Weights of a small GPT-style language model, trained from scratch on English Wikipedia: LayerNorm before each block.
Each number is 200 + 30 x the weight over the matrix's rms, rounded and kept within 0 to 999. Layers, rows and columns count from 0.

# layer 6 MLP down (transposed), 512x128, rms 0.0718, rows 484-489, columns 0-127
190,199,207,190,188,228,153,254,193,226,249,214,213,215,211,217,244,213,182,229,254,173,204,233,207,181,221,165,224,162,275,192,182,210,171,164,233,168,196,263,173,128,161,199,190,229,205,224,200,233,206,215,223,217,172,230,199,179,208,226,173,152,188,177,189,183,150,178,290,129,243,168,179,219,229,168,282,134,207,184,148,201,186,224,186,206,226,148,198,199,188,198,171,191,202,237,229,165,189,194,217,221,198,195,157,202,178,217,176,217,173,225,222,210,219,184,206,177,206,188,207,233,247,171,143,204,179,197
213,196,170,234,213,198,192,186,207,201,198,199,136,169,247,176,226,194,204,204,202,206,183,208,202,256,185,199,214,205,242,139,161,196,237,234,188,196,215,138,167,200,191,202,203,189,180,193,260,199,204,204,173,168,204,169,208,196,206,217,205,233,218,221,175,207,212,148,202,238,204,221,188,188,228,199,219,193,185,220,201,190,217,191,215,164,196,170,198,146,167,178,206,168,148,198,176,230,194,214,277,183,188,178,185,209,220,264,245,154,196,248,177,225,221,232,209,215,206,150,225,218,214,196,228,172,221,166
190,185,205,233,259,216,173,178,182,197,105,172,255,259,154,213,174,203,186,217,210,239,227,194,191,229,215,202,187,166,222,199,127,227,212,207,214,190,194,233,176,201,210,195,182,192,178,222,176,238,264,200,240,238,213,243,226,153,175,182,187,176,140,204,201,166,155,189,163,276,242,228,154,181,271,212,196,174,155,157,188,177,154,172,212,210,212,142,184,185,245,223,245,153,180,253,206,211,212,118,194,179,178,199,243,218,160,219,271,227,177,216,171,188,170,192,191,195,195,171,183,220,188,223,246,230,251,229
144,205,224,121,164,163,204,181,194,231,208,190,195,236,248,201,218,209,197,213,240,208,247,194,176,193,198,245,231,178,224,203,171,223,248,185,215,209,204,198,195,207,197,196,198,177,167,215,224,122,161,206,161,187,238,220,244,191,232,190,174,171,183,232,147,196,204,213,200,231,221,187,204,121,254,227,212,142,200,231,228,183,210,186,203,190,174,208,215,195,175,189,195,186,203,214,204,197,226,232,238,183,213,153,179,253,239,235,163,219,186,189,174,213,174,175,198,207,202,216,224,256,221,161,213,144,197,185
242,177,202,230,180,139,203,221,155,209,220,192,198,163,252,178,186,200,235,160,198,185,159,202,208,197,181,142,224,245,223,255,227,190,181,178,130,161,225,227,238,194,192,186,137,279,229,245,158,232,168,234,205,192,151,212,205,187,190,175,235,204,214,162,187,183,179,233,242,175,190,216,210,143,187,199,247,150,203,219,227,167,224,222,193,239,218,169,232,230,158,186,230,297,168,207,198,191,156,163,168,195,224,196,184,187,150,205,236,160,256,236,209,210,224,200,161,221,219,219,224,169,165,194,219,200,279,175
202,173,240,155,220,209,223,211,252,244,230,192,285,191,201,225,264,200,225,191,223,180,199,154,186,240,240,210,191,202,217,198,195,235,154,177,204,142,217,188,182,222,207,199,198,188,181,229,247,162,201,175,188,194,212,167,186,238,212,205,185,225,190,250,183,199,179,153,210,184,252,175,174,191,219,210,185,206,178,183,197,202,213,162,223,209,178,218,196,187,212,179,194,233,188,181,208,206,198,222,189,205,197,195,166,226,200,163,149,210,197,191,164,203,160,264,168,205,255,213,159,208,216,165,220,155,195,155
# layer 6 MLP up, 512x128, rms 0.0952, rows 485-489, columns 0-127
224,282,213,203,207,204,182,236,223,177,185,246,197,211,162,208,165,165,234,212,235,246,196,166,164,200,204,196,164,203,149,218,183,216,212,195,156,152,224,183,178,201,169,187,197,226,288,223,187,174,206,210,213,230,166,156,208,208,195,180,181,159,197,203,218,166,213,180,203,183,234,215,185,240,216,157,213,178,183,213,193,207,190,187,233,184,212,263,195,156,222,245,169,214,216,237,210,239,242,180,155,236,190,240,185,173,153,164,174,213,195,199,196,221,267,257,202,150,195,245,192,192,184,215,129,191,160,182
201,220,128,232,220,232,219,205,205,192,181,206,214,178,177,161,186,176,206,133,195,131,195,180,231,215,236,233,202,269,212,199,178,209,241,221,112,196,223,200,208,217,209,155,147,200,229,166,265,202,216,222,184,243,243,231,201,206,207,231,191,122,195,220,236,169,224,219,194,265,207,181,161,191,224,172,201,215,161,175,208,175,224,212,182,170,189,250,188,152,167,181,251,144,218,189,196,200,168,206,228,221,231,205,218,200,192,199,233,179,185,217,220,217,221,183,201,215,170,192,222,211,204,202,207,176,148,214
228,197,165,227,242,252,188,244,219,222,236,208,188,138,171,225,215,212,206,176,248,160,169,155,197,239,203,197,180,209,200,198,204,186,235,203,241,189,235,184,198,250,166,211,193,160,217,183,193,191,216,256,150,231,228,258,189,191,178,172,214,164,208,181,237,173,227,154,236,183,220,250,246,187,231,221,232,171,198,154,126,188,200,193,169,225,163,207,210,176,167,204,165,210,227,164,192,187,189,193,223,227,195,216,256,202,133,162,183,196,224,167,255,177,190,198,243,166,146,176,185,187,246,201,235,170,156,193
211,159,196,177,176,241,175,211,225,174,204,244,196,208,227,259,262,212,190,181,160,196,171,184,178,82,206,226,205,213,213,184,218,148,206,178,154,175,210,172,246,174,166,196,228,184,207,141,201,197,219,155,170,193,220,224,223,172,212,194,220,171,176,231,213,238,211,175,165,191,242,183,215,185,191,258,217,259,247,240,205,242,227,214,150,210,142,235,223,250,217,227,224,180,167,222,147,221,193,172,197,238,223,197,179,202,198,192,213,236,140,217,223,209,163,197,165,244,169,246,195,210,202,188,199,194,177,226
211,217,254,163,237,241,183,180,197,227,168,206,187,167,218,253,218,250,187,172,176,206,135,162,180,223,196,185,211,234,204,167,191,193,151,195,223,148,206,229,152,182,198,168,164,162,183,235,193,182,236,188,177,230,198,247,167,173,241,231,204,191,157,266,201,222,203,180,153,236,189,180,220,241,244,186,226,231,232,202,212,226,193,161,201,190,183,241,211,223,200,178,187,185,195,199,194,181,177,173,180,197,167,216,274,212,202,183,217,176,273,221,262,188,253,203,245,163,209,216,212,184,172,205,152,188,216,212